python train.py --hidden_size=96 --num_key_value_heads=1 --vocab_size=2527 --rope_theta=10000.0 --attn_scale=0.177 --init_std_up=0.0466 --init_std_down=0.00852 --beta1=0.95 --decay_fraction=0.706 --train_tokens=125400000
Each number is 200 + 40 x the weight over its row's rms, rounded and kept within 0 to 999. Layers, rows and columns count from 0. The size before them is the row's rms in percent of the matrix's.

# layer 9 MLP down (transposed), 384x96, rms 0.116, rows 249-285, columns 0-95
099,196,259,137,212,145,150,233,261,219,194,164,253,133,177,188,214,260,274,161,237,163,184,241,163,157,176,201,155,156,125,225,176,257,205,245,204,185,220,138,212,209,225,179,122,184,196,186,145,285,170,184,212,156,138,218,246,212,174,145,326,168,196,221,161,241,212,213,228,233,170,167,238,221,162,233,229,180,218,182,271,207,247,238,165,176,185,252,191,263,158,220,206,242,182,217,157
120,225,167,186,227,237,210,205,152,149,167,171,113,142,245,231,165,174,189,253,165,179,315,183,184,182,214,180,199,244,213,129,225,226,171,232,177,204,164,195,230,251,274,187,265,184,236,208,259,163,156,219,127,148,198,233,180,143,235,253,210,203,151,198,283,151,219,223,160,146,208,285,156,201,242,198,187,131,235,209,217,177,257,187,196,233,203,263,177,235,237,148,151,257,187,176,193
103,250,231,245,223,282,167,149,134,194,181,169,174,129,220,212,234,171,232,234,236,186,141,226,189,210,200,155,175,219,162,174,155,196,194,217,169,239,144,160,259,159,159,207,160,220,183,210,182,233,218,157,155,243,232,148,167,287,211,271,205,244,220,181,228,153,152,186,176,207,194,194,130,188,213,174,174,242,266,182,201,193,223,137,251,217,263,197,279,154,305,165,191,138,175,282,235
112,252,232,182,160,231,196,205,183,219,170,182,210,216,238,243,216,145,207,180,200,195,200,243,176,86,178,205,233,172,191,232,193,182,142,188,163,233,204,265,154,184,276,161,116,202,178,160,235,282,199,277,233,203,176,258,209,124,272,164,199,138,129,151,274,207,136,229,93,196,255,156,173,224,264,212,191,226,221,176,163,208,167,220,219,249,193,216,195,181,241,192,236,211,231,231,165
113,182,165,243,246,186,184,233,219,215,159,196,160,143,174,160,213,197,217,187,133,263,203,153,294,160,303,224,260,182,243,208,150,174,128,204,163,163,133,205,205,197,205,257,109,172,248,130,208,197,240,220,207,253,233,266,242,208,196,197,229,178,237,186,171,149,183,199,156,97,234,257,236,160,167,251,182,216,218,145,165,202,227,180,199,264,228,148,187,222,233,225,199,231,144,200,219
092,233,213,178,216,193,227,206,217,132,192,200,137,141,179,171,185,182,179,273,233,308,190,197,210,209,208,218,183,240,193,203,256,160,75,276,245,149,222,190,223,183,143,156,156,194,179,231,247,279,169,148,229,197,242,222,208,198,135,210,202,200,273,152,238,239,188,199,179,214,241,174,153,290,201,202,171,196,190,195,164,245,220,235,131,120,197,171,260,158,196,233,263,213,155,203,185
103,201,196,205,196,193,163,276,259,164,224,168,251,132,167,124,228,236,222,204,201,209,159,140,228,176,223,180,162,196,223,246,140,153,183,159,222,216,205,171,260,160,202,206,175,243,224,267,207,213,137,175,256,172,250,166,223,228,238,155,203,190,184,169,231,231,204,216,178,163,228,263,223,125,232,163,184,118,248,271,126,206,175,160,140,200,231,264,166,187,173,269,198,185,214,291,114
118,214,149,334,177,147,182,204,176,212,243,121,160,226,224,205,242,176,237,160,222,249,183,127,191,246,252,169,209,161,193,216,190,210,236,189,204,200,159,238,178,218,156,108,203,292,185,167,129,143,187,195,208,244,221,178,198,237,166,188,177,269,217,262,186,229,234,148,301,176,172,212,130,182,197,205,240,199,194,252,155,200,224,230,149,263,202,170,189,201,194,252,161,229,244,177,156
094,155,174,160,202,219,178,143,235,320,147,218,204,174,149,237,222,270,265,213,225,198,261,198,221,182,136,262,204,219,188,257,208,144,236,193,240,214,193,159,257,183,245,148,285,198,201,213,195,129,262,95,189,145,229,215,160,208,173,299,193,233,185,174,169,189,208,224,209,129,207,170,186,163,151,241,238,223,188,208,164,195,240,210,255,177,163,171,172,207,167,139,191,238,166,210,192
087,214,201,249,195,264,159,220,178,140,203,203,208,225,166,182,187,202,130,234,212,155,200,300,239,213,206,214,271,164,224,148,134,207,175,313,177,206,223,121,229,230,214,201,222,246,152,196,236,222,130,162,191,279,178,219,145,225,159,269,187,184,140,203,173,178,185,145,229,230,223,221,270,139,185,198,222,165,209,185,239,140,168,149,193,217,228,281,182,221,272,263,159,214,182,181,185
096,161,119,173,98,211,292,246,236,229,131,232,232,232,150,192,249,192,172,222,178,185,275,215,220,180,150,170,207,270,236,154,213,228,268,214,160,234,205,175,177,176,228,206,174,141,157,219,219,144,110,154,248,212,241,156,182,232,187,161,227,224,146,230,230,198,253,219,220,232,171,217,189,165,225,195,248,110,279,182,172,273,183,193,142,216,209,233,187,157,173,192,218,221,205,178,239
072,118,219,215,177,281,232,222,150,170,152,216,208,242,152,155,173,134,267,212,144,220,165,221,186,203,258,97,193,236,181,260,128,215,258,182,173,245,214,215,207,159,246,187,196,258,157,215,185,275,172,219,193,206,156,246,183,173,199,238,236,203,205,137,245,133,206,182,173,268,193,221,163,211,205,258,164,161,127,234,149,248,243,126,192,231,207,219,214,237,171,195,269,174,212,155,193
112,171,267,195,283,188,177,113,216,172,229,149,242,212,258,296,182,249,242,144,244,208,216,172,188,217,263,219,175,153,217,185,126,131,258,236,147,152,163,135,224,195,157,144,177,233,220,155,124,261,187,174,211,242,175,220,264,252,188,154,145,187,211,238,194,169,173,224,141,203,152,227,199,223,207,231,230,206,219,199,212,233,223,221,177,199,138,216,128,248,246,152,197,169,164,209,191
107,192,174,298,191,191,220,140,139,250,176,277,234,246,245,140,175,170,223,197,179,181,210,141,241,205,206,217,231,272,227,209,206,160,213,178,164,200,244,121,244,195,229,214,232,109,201,198,239,188,216,163,259,204,188,203,201,327,228,177,208,167,206,249,143,264,243,166,200,194,176,177,287,145,131,198,167,163,202,155,220,136,125,184,160,167,193,213,215,205,187,199,240,177,158,225,173
076,166,303,193,202,245,195,232,241,176,175,200,181,249,215,191,133,128,190,183,168,237,185,270,244,163,254,175,193,171,58,130,212,247,207,193,191,164,174,214,134,179,201,263,232,261,174,209,199,245,217,179,265,256,173,205,170,200,216,208,243,167,247,172,228,133,222,131,203,194,220,265,162,168,209,238,175,130,209,223,117,227,227,184,216,202,230,198,230,195,277,200,219,232,177,179,235
080,167,270,239,112,194,215,249,185,141,193,246,169,215,201,226,152,189,265,125,140,214,232,214,234,189,250,230,201,217,155,304,156,136,177,162,214,158,192,241,176,252,162,213,199,174,164,205,201,229,222,274,170,188,175,248,190,185,194,199,177,152,190,214,219,130,240,163,248,190,207,253,156,237,224,231,189,198,208,217,155,191,287,188,110,201,275,156,188,250,194,256,209,238,238,235,126
118,199,200,170,208,250,261,171,200,163,203,112,141,196,228,205,190,187,210,188,209,231,232,223,128,188,228,137,207,115,170,164,269,290,251,151,186,146,244,206,179,199,139,108,187,207,245,232,165,195,217,135,212,177,172,163,144,227,221,251,181,192,261,155,251,165,203,249,246,240,161,191,218,199,229,186,210,278,220,141,225,210,281,216,236,205,256,246,160,208,186,152,182,165,260,194,147
102,176,236,200,207,219,168,202,278,261,203,203,212,247,216,214,183,206,193,245,166,228,204,123,190,108,211,275,236,179,121,258,156,152,266,152,166,219,222,165,196,184,139,213,160,213,201,186,230,204,205,227,321,143,180,206,217,238,276,140,210,197,176,164,215,147,204,199,123,206,180,245,181,211,281,248,217,246,135,189,157,224,206,169,219,201,182,204,182,216,156,191,231,182,228,202,89
111,176,205,134,225,267,190,196,220,230,169,187,135,192,232,184,205,208,247,139,212,245,250,160,147,192,257,169,196,181,178,268,257,280,185,254,245,160,208,222,124,176,243,224,174,172,199,192,156,228,237,239,224,194,144,214,253,188,167,233,151,176,161,248,177,207,208,206,92,172,167,169,230,229,198,272,137,225,156,188,160,274,217,241,223,229,194,231,206,267,147,129,269,219,191,137,200
095,156,273,197,185,202,151,246,240,163,220,192,185,170,273,165,200,169,208,135,147,153,217,260,219,272,153,234,215,287,243,182,155,250,265,178,207,148,116,174,236,218,158,177,205,296,199,182,121,177,182,249,227,219,232,192,167,223,171,113,200,200,217,248,223,229,197,238,191,214,204,179,191,162,264,201,162,198,231,231,195,239,184,254,212,188,215,171,276,214,120,182,185,203,196,109,211
105,174,221,199,163,173,207,209,222,203,110,169,212,203,176,216,193,221,149,215,243,158,184,223,232,22,143,267,215,195,250,190,177,174,264,244,192,155,275,197,207,173,168,210,190,252,214,222,204,226,213,256,110,239,191,252,204,170,227,197,185,196,145,227,205,148,180,200,199,217,231,249,232,232,279,208,175,241,165,181,219,216,253,185,277,165,142,228,176,185,164,183,266,188,152,153,171
091,211,242,219,232,215,237,204,172,143,129,118,148,133,236,193,166,157,197,198,221,235,200,281,235,245,222,168,146,214,209,237,223,189,171,172,157,182,192,188,199,186,214,197,248,155,235,248,215,154,213,148,243,224,230,260,211,165,171,196,254,206,230,223,187,185,265,158,269,75,212,242,201,204,154,241,125,143,154,141,243,244,232,165,281,204,151,203,168,159,211,204,250,266,200,190,224
101,168,187,175,254,163,253,251,228,167,217,223,285,145,240,90,195,254,201,145,182,203,235,184,216,224,159,155,225,205,169,192,232,253,194,189,139,177,142,177,281,225,191,207,192,225,293,241,139,159,184,152,212,235,192,190,219,150,184,236,170,244,205,251,90,210,179,175,169,201,170,174,168,106,216,270,260,231,197,203,193,218,261,245,176,236,179,193,210,216,208,257,175,144,201,217,193
100,267,206,150,214,187,134,225,274,235,168,186,247,92,172,181,256,262,187,240,290,191,259,223,187,179,104,198,171,165,203,170,172,169,145,228,211,192,174,211,183,219,155,209,272,152,241,158,182,134,228,163,173,185,223,207,213,183,192,211,203,217,203,242,156,229,158,271,206,158,209,204,270,214,241,196,202,157,225,255,210,220,175,223,231,139,255,157,127,225,206,255,172,174,137,251,162
095,182,185,229,190,275,205,177,215,208,213,182,226,170,196,198,248,151,168,102,196,166,166,129,178,189,264,190,170,142,151,222,218,167,202,269,217,210,140,238,184,222,293,212,256,255,259,236,221,226,136,195,223,150,111,153,251,122,201,167,231,237,144,267,159,223,157,201,177,221,247,230,236,182,200,166,177,240,262,205,205,140,210,148,244,224,267,240,203,219,259,212,160,187,228,186,196
098,195,135,193,148,246,257,213,101,218,138,146,193,244,165,232,187,204,156,207,193,263,162,185,133,221,236,217,254,222,175,222,234,260,177,155,224,202,203,183,166,242,164,227,173,263,192,180,174,167,259,219,212,127,199,194,217,144,227,188,144,212,155,256,292,203,176,266,219,205,136,283,109,218,206,231,184,242,160,130,174,229,254,196,203,238,235,184,194,260,176,157,225,182,228,217,217
108,163,230,218,203,242,197,161,142,202,208,178,272,153,215,260,224,174,185,145,185,148,141,242,214,229,210,230,200,222,147,223,159,127,185,149,198,215,199,191,154,206,153,191,124,273,186,208,96,225,202,225,151,229,207,284,221,218,184,195,192,164,252,241,192,168,253,135,170,159,217,174,168,265,243,110,203,236,240,284,229,257,202,205,239,243,197,171,234,221,192,210,219,165,192,298,170
108,236,194,256,185,172,210,163,155,172,236,196,173,247,179,195,278,259,164,194,233,217,230,191,285,220,218,230,140,128,247,156,178,189,184,150,147,211,204,183,199,251,274,253,207,242,147,167,235,177,169,226,153,237,227,233,182,143,197,244,169,293,189,193,214,145,135,151,231,291,167,187,190,180,217,212,269,155,292,157,173,207,213,222,209,191,167,211,173,158,264,143,169,197,143,165,212
094,205,234,242,217,204,186,293,196,147,198,241,218,208,160,175,203,208,197,121,236,223,230,161,162,177,271,213,216,234,191,179,182,194,179,205,170,220,280,146,199,157,227,216,156,224,223,267,121,258,189,208,220,227,168,182,257,298,250,224,215,154,146,101,167,195,192,202,161,213,145,150,296,174,188,155,212,180,296,209,175,276,204,154,205,164,192,144,213,223,203,180,222,148,198,159,223
090,194,225,226,231,208,202,211,194,194,178,166,269,217,266,257,169,116,165,227,222,212,131,234,138,156,187,235,205,199,176,244,114,147,185,238,156,239,195,216,163,183,171,251,180,163,134,172,212,172,213,188,197,272,241,160,198,237,151,259,252,173,157,217,201,181,253,170,164,241,251,159,166,256,176,182,152,268,124,197,205,215,141,144,169,272,140,231,197,248,209,183,254,230,131,211,248
098,267,173,220,233,193,265,188,207,146,235,175,200,257,216,161,226,171,192,177,219,220,198,248,200,179,175,215,264,148,233,313,142,185,220,207,133,240,213,160,175,171,168,184,188,174,247,232,222,186,231,107,221,209,153,251,187,161,262,190,170,204,179,104,193,181,199,254,204,139,161,212,222,169,325,216,191,234,215,216,195,227,144,234,205,149,161,202,150,194,282,162,184,188,170,236,131
096,184,177,173,190,193,202,199,148,235,195,218,227,112,178,177,219,209,230,175,220,260,209,168,220,177,192,261,170,231,225,191,198,191,151,128,218,177,202,161,254,249,201,163,200,207,230,172,218,199,240,190,145,247,188,204,74,184,134,303,266,281,239,175,207,183,196,158,165,286,169,226,154,171,203,154,182,283,278,260,144,234,211,237,182,140,162,222,225,226,141,212,180,232,203,237,216
103,187,279,230,199,180,217,179,149,158,204,162,243,216,167,196,184,130,222,220,250,221,259,195,189,214,180,235,227,207,250,162,171,173,153,228,140,228,194,249,155,222,182,179,208,249,153,194,266,227,89,248,233,148,116,244,227,182,213,155,170,165,184,171,169,139,251,158,192,131,184,155,298,207,275,236,196,180,176,205,194,206,213,159,190,252,183,145,237,224,198,200,167,242,302,236,184
101,232,181,243,218,213,168,203,300,195,248,76,198,228,162,150,238,182,215,233,228,189,243,234,134,173,193,139,190,144,199,91,174,195,176,206,230,217,213,214,195,204,158,277,126,276,231,259,181,131,252,237,256,205,163,189,224,225,271,212,245,203,193,233,152,194,223,207,174,188,230,128,225,179,225,181,206,222,179,190,131,208,171,180,218,165,230,115,229,252,199,177,242,206,203,226,184
098,219,207,207,182,188,165,179,281,274,135,152,284,176,178,218,233,217,125,157,203,231,207,202,116,231,189,169,175,169,218,169,284,214,220,287,240,247,231,176,210,258,165,196,197,174,146,213,187,117,258,199,133,202,156,207,210,202,194,234,232,180,142,217,207,179,101,186,192,222,217,160,193,222,190,200,199,230,197,212,210,181,303,248,206,150,253,199,153,187,199,197,208,212,246,242,101
108,169,191,203,188,183,188,166,184,206,206,220,291,197,159,237,153,118,209,212,159,295,250,216,226,221,250,180,238,272,214,165,205,216,237,169,192,150,219,190,175,239,218,157,155,230,159,220,142,173,238,237,251,114,182,271,221,244,257,88,130,167,151,195,265,231,167,179,191,169,214,203,230,176,155,189,185,199,196,194,183,257,196,239,159,170,206,189,139,239,154,260,261,246,243,159,185
105,180,229,181,192,164,187,227,249,202,184,169,242,149,189,197,208,146,232,196,243,182,188,215,179,100,210,251,217,194,171,256,102,144,201,270,150,253,225,191,228,195,138,253,296,241,208,162,164,223,223,262,199,231,140,167,229,175,151,207,189,256,190,245,232,224,168,202,233,176,183,211,251,164,278,191,209,154,262,130,195,251,221,212,232,161,208,185,227,137,168,168,170,223,242,154,104
# layer 9 MLP up, 384x96, rms 0.122, rows 250-285, columns 0-95
112,185,212,202,110,212,169,244,258,111,268,192,137,294,226,187,196,203,233,220,281,175,125,222,252,156,174,255,197,182,235,262,181,195,159,235,254,186,272,229,180,143,213,175,171,219,199,141,170,207,212,207,174,158,267,141,164,219,245,165,171,232,240,208,179,229,162,291,235,213,191,143,184,147,196,156,163,196,214,175,215,150,195,213,224,193,189,205,254,216,172,175,274,135,216,168,193
090,178,204,215,253,194,153,171,243,144,164,227,159,195,235,255,201,206,169,123,136,208,245,249,225,234,180,254,188,225,241,154,186,143,217,199,222,233,182,194,153,146,153,198,169,179,165,202,203,216,140,171,112,154,275,246,164,158,178,172,219,180,198,168,233,177,240,134,196,255,196,172,249,195,221,177,298,227,246,229,237,298,219,252,244,248,159,194,184,167,93,163,224,209,167,233,189
101,232,210,127,198,258,213,166,185,131,169,163,184,225,199,141,183,219,111,137,213,278,191,297,183,154,272,212,89,203,238,170,192,189,255,192,225,205,184,240,201,219,248,249,214,140,191,207,183,186,232,130,162,198,248,198,259,241,165,215,235,145,230,276,183,185,195,183,183,203,197,222,192,140,181,166,207,223,229,209,255,170,185,223,172,204,271,148,153,161,211,195,187,301,160,217,205
105,175,185,128,200,219,165,185,202,195,129,139,175,263,188,149,183,177,168,121,169,273,190,112,182,178,311,235,166,236,224,280,215,184,244,189,237,180,209,156,193,166,153,166,141,231,304,174,166,164,256,264,229,208,226,179,213,216,189,172,200,171,227,270,249,191,197,264,207,199,219,220,194,209,186,175,286,208,190,227,208,300,224,206,242,187,157,201,213,223,204,243,185,195,168,248,186
077,270,205,265,140,157,158,255,133,261,182,172,209,239,206,268,176,171,179,204,134,163,210,211,207,171,171,191,209,230,221,219,123,192,229,162,178,150,241,224,169,245,261,158,172,212,231,183,199,155,199,234,154,217,121,206,168,218,270,189,199,199,236,238,150,127,229,178,204,191,176,191,165,233,203,224,219,250,234,177,237,252,131,299,274,262,225,218,194,198,204,156,133,191,218,111,173
100,217,180,172,165,167,168,181,223,202,207,293,121,269,195,177,204,169,225,268,190,303,222,211,245,147,248,117,200,192,211,256,153,252,229,194,230,204,143,174,153,230,164,181,164,181,197,192,208,232,169,215,118,229,131,220,173,194,119,210,226,246,209,237,166,176,200,174,214,200,177,320,155,161,247,140,287,211,190,170,208,143,227,197,213,239,189,140,164,197,209,186,207,204,182,186,244
116,188,138,262,234,179,130,214,187,182,221,189,173,239,191,233,269,232,197,167,154,184,211,236,194,211,224,215,200,146,231,206,195,261,268,240,210,186,242,192,155,228,196,180,204,263,183,232,173,205,190,210,234,195,245,115,257,293,148,246,196,232,135,230,193,167,237,274,221,234,180,264,236,267,215,231,236,201,182,228,216,138,226,157,161,192,163,165,121,227,209,132,129,164,106,200,144
094,239,195,232,249,231,211,240,226,155,224,286,145,198,169,223,142,163,118,231,173,243,211,231,136,222,211,164,232,153,227,177,262,179,196,184,90,232,219,117,167,268,181,227,232,203,260,198,203,185,205,226,188,236,125,142,224,195,268,202,225,232,197,208,232,142,158,198,189,278,135,204,137,244,178,144,194,172,210,192,204,166,164,210,157,220,174,186,255,221,189,217,234,142,190,184,288
076,162,177,145,219,146,197,230,250,227,228,201,141,245,144,144,209,138,192,219,180,257,184,206,190,225,241,237,130,165,218,237,276,133,222,152,239,264,213,245,228,191,242,221,198,181,215,237,208,115,116,178,180,170,307,220,185,200,157,223,196,198,152,211,151,166,237,137,155,145,140,236,250,171,246,229,209,228,149,194,250,201,222,255,232,215,235,176,192,237,221,193,198,272,165,191,260
101,240,173,175,183,232,143,183,222,259,120,164,129,261,223,273,258,250,223,184,176,182,181,177,134,195,262,199,204,204,209,236,151,181,161,195,252,254,265,126,171,214,166,234,142,193,278,164,174,251,242,227,173,211,131,173,224,218,163,151,157,253,213,189,212,220,254,206,111,223,192,207,172,178,243,181,188,258,152,193,189,219,194,186,225,169,166,198,269,254,248,229,176,281,188,212,250
064,201,161,277,131,154,231,172,159,245,268,217,230,137,221,276,134,255,180,209,197,184,246,187,172,229,292,194,216,228,281,209,208,241,141,219,180,178,184,190,163,232,187,193,226,209,252,222,163,149,158,178,167,189,191,163,266,212,232,217,180,183,264,161,109,173,215,211,197,206,254,180,139,203,206,204,200,182,246,239,236,172,143,148,181,151,211,192,273,129,232,228,140,227,137,257,204
123,129,225,229,200,176,136,191,251,242,202,182,240,197,204,195,181,178,198,202,216,154,187,220,135,262,182,263,181,197,118,221,195,193,240,272,221,236,294,115,231,197,175,163,125,220,251,124,108,254,170,275,175,216,162,214,208,222,95,212,191,229,232,263,197,270,149,181,221,185,236,207,200,213,194,238,195,199,212,209,233,213,200,245,144,187,122,217,222,203,155,231,193,155,169,196,170
105,182,194,163,180,171,231,227,185,201,217,181,147,190,143,289,215,180,166,183,226,197,245,254,223,191,243,143,207,196,190,191,182,139,235,255,245,201,181,195,169,202,133,207,147,258,177,149,165,250,160,209,156,217,199,203,172,169,248,135,126,213,223,237,226,186,156,138,168,161,165,296,130,190,232,185,261,148,182,213,191,217,261,206,257,221,167,228,332,216,155,226,230,192,275,245,200
072,219,277,247,223,227,181,212,223,150,196,192,192,219,183,166,260,103,259,205,215,205,197,247,214,239,199,204,244,172,227,146,183,138,157,206,225,209,247,202,211,218,186,219,286,161,176,165,182,208,266,268,216,165,223,325,212,201,218,228,167,204,84,291,164,214,145,187,173,171,141,195,141,211,140,134,228,192,225,173,235,210,193,186,188,269,172,210,160,150,221,173,181,196,216,162,157
077,222,212,229,231,221,226,247,231,241,222,181,207,211,246,158,174,173,198,214,213,153,108,211,181,141,262,225,199,218,163,195,247,158,282,179,165,210,326,206,213,213,266,167,271,246,189,177,193,237,234,198,206,147,206,184,205,162,175,217,183,191,174,248,125,260,162,155,135,225,130,204,175,197,172,183,201,278,224,204,203,199,220,298,281,172,162,216,238,196,181,193,140,198,205,221,290
114,177,117,189,147,228,248,213,237,215,209,235,160,290,185,208,191,183,128,139,250,253,222,162,164,166,181,210,157,247,156,256,130,177,267,247,223,161,261,217,217,233,221,155,146,212,239,250,199,103,196,184,221,219,224,145,244,225,130,215,197,196,184,257,252,270,193,208,205,195,162,268,183,211,157,206,192,180,264,140,178,160,163,241,196,185,169,194,277,184,212,163,222,162,151,177,169
088,242,192,187,177,204,221,153,221,127,209,244,187,233,245,197,236,252,251,241,125,217,164,188,142,215,217,208,224,193,197,201,132,171,230,161,216,264,205,111,151,202,230,202,208,196,251,217,81,259,232,291,176,231,218,194,223,210,228,139,142,209,276,193,141,238,246,202,153,210,209,206,220,223,152,176,285,214,256,177,178,188,199,195,202,238,200,174,131,180,214,215,186,155,144,155,115
116,183,205,121,154,204,253,158,160,199,186,261,151,159,110,210,202,190,205,171,168,257,201,198,261,259,210,188,191,231,235,218,198,144,154,186,256,208,214,250,282,119,214,196,228,186,204,190,157,224,193,198,169,164,191,239,221,191,228,249,119,265,165,199,272,245,164,183,168,182,224,183,187,163,219,168,170,178,159,290,273,126,204,227,168,250,146,249,186,198,113,251,196,177,229,189,160
102,147,152,180,139,184,209,239,177,210,215,188,162,274,178,167,212,152,248,180,173,232,210,151,229,182,184,201,165,234,182,229,250,119,185,169,182,216,198,200,255,251,277,132,158,144,224,240,182,224,231,198,238,141,189,209,259,151,256,277,181,144,135,90,204,147,180,266,176,174,246,190,221,233,197,237,241,241,191,255,243,194,232,190,139,236,170,249,222,240,243,219,255,178,162,197,154
106,158,180,230,193,183,185,255,136,219,190,182,177,257,137,227,178,109,134,227,192,232,183,190,171,293,203,200,164,208,197,215,184,212,236,218,182,137,187,239,224,262,235,160,165,245,323,208,127,219,221,212,201,204,197,180,217,233,262,191,193,160,203,199,271,158,185,170,140,203,174,224,233,219,148,242,215,181,196,206,245,117,265,182,229,244,210,167,166,241,274,248,161,272,195,168,129
083,196,44,239,187,227,176,269,178,209,220,245,242,214,200,180,204,278,99,187,201,115,197,113,164,180,238,253,201,220,216,208,222,243,175,215,182,192,218,133,208,152,227,198,225,262,181,224,166,210,142,199,156,214,285,161,223,238,175,203,211,224,221,163,194,218,122,275,207,253,208,145,229,215,255,142,187,221,191,187,263,240,188,194,198,248,208,214,182,185,181,155,210,189,147,197,211
104,188,176,190,168,228,187,215,160,185,251,196,124,235,143,276,183,210,147,231,287,200,149,215,231,255,206,252,191,166,150,163,215,215,228,171,159,211,215,188,248,241,253,267,180,158,188,209,141,277,192,189,217,233,170,236,198,287,267,114,162,184,282,193,241,186,112,123,191,244,194,166,205,211,258,122,205,149,232,197,212,235,182,220,173,135,215,189,212,187,212,173,198,236,188,188,152
097,196,273,198,198,200,210,199,248,288,235,204,172,128,166,227,188,236,150,121,225,152,184,99,212,226,189,189,226,291,207,235,223,217,192,197,205,223,221,173,235,189,169,167,245,175,188,224,141,188,191,243,216,186,157,255,179,236,137,159,160,215,215,247,145,274,227,149,130,209,186,149,245,175,201,189,247,241,236,111,187,166,205,141,200,287,226,241,199,140,222,184,201,138,228,250,178
105,201,231,157,189,170,290,188,173,215,283,193,139,223,224,157,175,217,222,224,253,220,169,235,213,174,174,215,172,199,179,245,146,267,167,159,237,247,241,215,165,210,114,220,170,217,191,181,182,190,216,267,146,214,222,168,197,210,142,251,181,135,164,228,127,156,196,238,231,229,130,243,226,171,221,240,263,243,117,109,161,242,134,194,218,124,156,244,229,243,203,174,179,199,241,223,212
092,175,247,221,282,183,154,182,138,282,196,172,202,210,122,173,246,179,190,206,195,119,270,145,220,209,206,156,245,166,209,216,240,171,244,221,124,205,202,180,185,130,208,184,263,171,234,161,212,172,159,212,129,260,114,167,254,215,216,155,187,178,204,217,230,158,170,276,170,208,226,156,215,193,132,268,217,208,174,177,286,206,196,183,193,230,198,245,300,169,211,179,236,204,191,157,199
110,220,253,208,190,166,167,179,150,161,249,191,110,231,201,193,167,227,202,193,212,204,169,249,168,158,241,180,177,264,127,252,210,139,185,207,161,248,244,183,213,236,237,191,188,215,213,219,224,242,240,201,175,76,187,200,253,253,169,206,202,174,190,187,191,185,170,263,166,150,166,96,158,144,162,158,293,202,231,180,170,236,222,193,264,251,177,141,245,237,289,234,242,183,195,212,209
117,218,75,200,214,186,183,210,177,146,198,249,175,178,264,188,257,251,143,228,154,263,184,134,213,237,283,156,213,272,167,208,208,213,215,186,216,262,268,169,138,173,229,215,218,208,211,247,149,231,188,155,236,173,155,196,226,175,205,140,164,276,179,189,238,226,203,156,229,220,170,135,196,214,165,190,234,218,176,266,224,201,199,246,196,141,245,229,190,207,123,218,137,263,184,261,161
102,260,189,194,134,182,241,191,216,252,189,186,240,155,190,291,184,169,182,251,157,181,256,226,159,268,183,209,212,176,258,210,180,195,214,201,268,232,141,276,214,215,165,158,190,163,203,158,253,139,248,202,170,202,231,182,212,137,210,140,222,208,223,254,224,231,235,171,230,150,225,280,128,223,216,228,213,199,105,240,197,114,206,243,195,192,128,244,166,147,148,238,185,251,214,238,230
079,186,189,277,195,115,176,171,185,188,201,199,210,195,205,194,141,142,182,169,208,173,148,253,190,210,206,220,167,197,146,193,243,180,215,150,171,152,193,206,164,174,232,205,268,263,185,334,214,208,174,195,226,203,167,148,177,292,161,236,236,151,240,283,247,223,199,261,142,233,229,169,190,226,184,154,285,164,221,182,281,160,189,187,158,220,266,135,230,229,177,229,194,230,186,177,151
105,284,221,232,154,224,163,189,221,198,233,207,162,226,234,166,224,227,159,164,262,159,250,167,218,164,240,236,178,223,159,230,229,123,198,173,215,224,198,172,124,115,198,236,104,161,161,145,222,219,156,176,236,208,182,186,230,179,260,169,219,222,260,244,181,251,186,165,258,187,192,228,237,159,180,152,207,168,147,246,276,246,281,220,195,148,171,167,188,135,112,206,222,165,169,184,249
102,180,169,223,200,218,278,230,233,189,208,142,121,229,203,264,245,271,179,144,246,206,207,189,219,205,143,131,186,222,160,228,244,250,259,231,132,225,210,185,200,166,214,217,169,222,181,319,188,245,161,177,198,123,201,187,294,207,212,144,199,135,218,254,184,154,231,187,209,177,170,232,232,270,238,162,231,157,188,199,245,170,201,177,195,223,228,258,163,188,263,223,181,228,203,173,107
107,222,170,189,173,228,168,121,166,123,173,182,177,156,245,155,273,224,173,241,142,256,190,239,120,187,185,119,109,148,225,240,215,195,246,289,203,222,221,184,169,189,265,231,220,176,181,256,188,170,194,175,204,154,257,195,199,170,171,238,164,205,108,228,220,243,150,184,266,249,263,178,210,235,155,204,156,182,215,220,208,259,225,191,277,200,156,202,216,161,221,231,230,169,166,156,205
103,219,221,130,236,158,212,179,205,269,189,240,204,230,209,241,151,201,131,195,178,182,185,204,223,220,87,206,165,260,233,184,205,198,158,221,190,196,160,216,142,173,266,164,262,121,240,162,221,197,175,191,147,162,230,219,144,195,144,169,204,181,181,106,194,227,178,176,196,318,157,194,221,254,233,227,221,212,198,170,243,147,197,227,159,165,198,283,238,126,198,242,193,142,189,178,263
099,193,234,191,238,216,194,105,156,194,200,206,176,212,219,269,158,163,199,238,203,158,147,181,165,216,198,252,154,268,209,232,230,215,108,129,235,197,224,168,224,217,205,206,134,141,114,163,157,208,158,279,182,236,237,238,182,185,228,191,176,199,111,227,276,175,184,203,216,203,261,186,185,186,231,150,157,225,220,229,226,204,195,150,259,283,162,200,246,242,177,150,238,257,194,116,191
102,221,174,169,213,158,254,176,200,158,198,231,270,211,145,217,225,234,219,161,229,174,140,130,179,185,245,175,252,262,120,283,207,168,192,250,273,255,222,165,197,174,181,268,173,221,239,220,235,155,247,209,253,123,229,219,254,134,209,155,129,210,139,132,218,168,184,161,204,202,182,194,176,190,161,240,197,257,235,201,193,196,226,212,207,243,183,177,136,210,137,178,225,112,189,216,269
107,231,233,138,174,230,166,221,174,201,314,286,226,214,257,206,245,165,182,247,189,171,230,257,196,219,185,216,184,241,177,145,173,242,187,143,189,176,246,182,246,180,227,234,225,153,236,204,267,253,209,154,184,227,181,179,215,187,166,160,204,180,231,256,180,251,158,260,266,238,169,169,210,186,144,154,206,228,182,173,220,158,227,233,168,258,191,167,130,115,283,213,242,140,126,215,157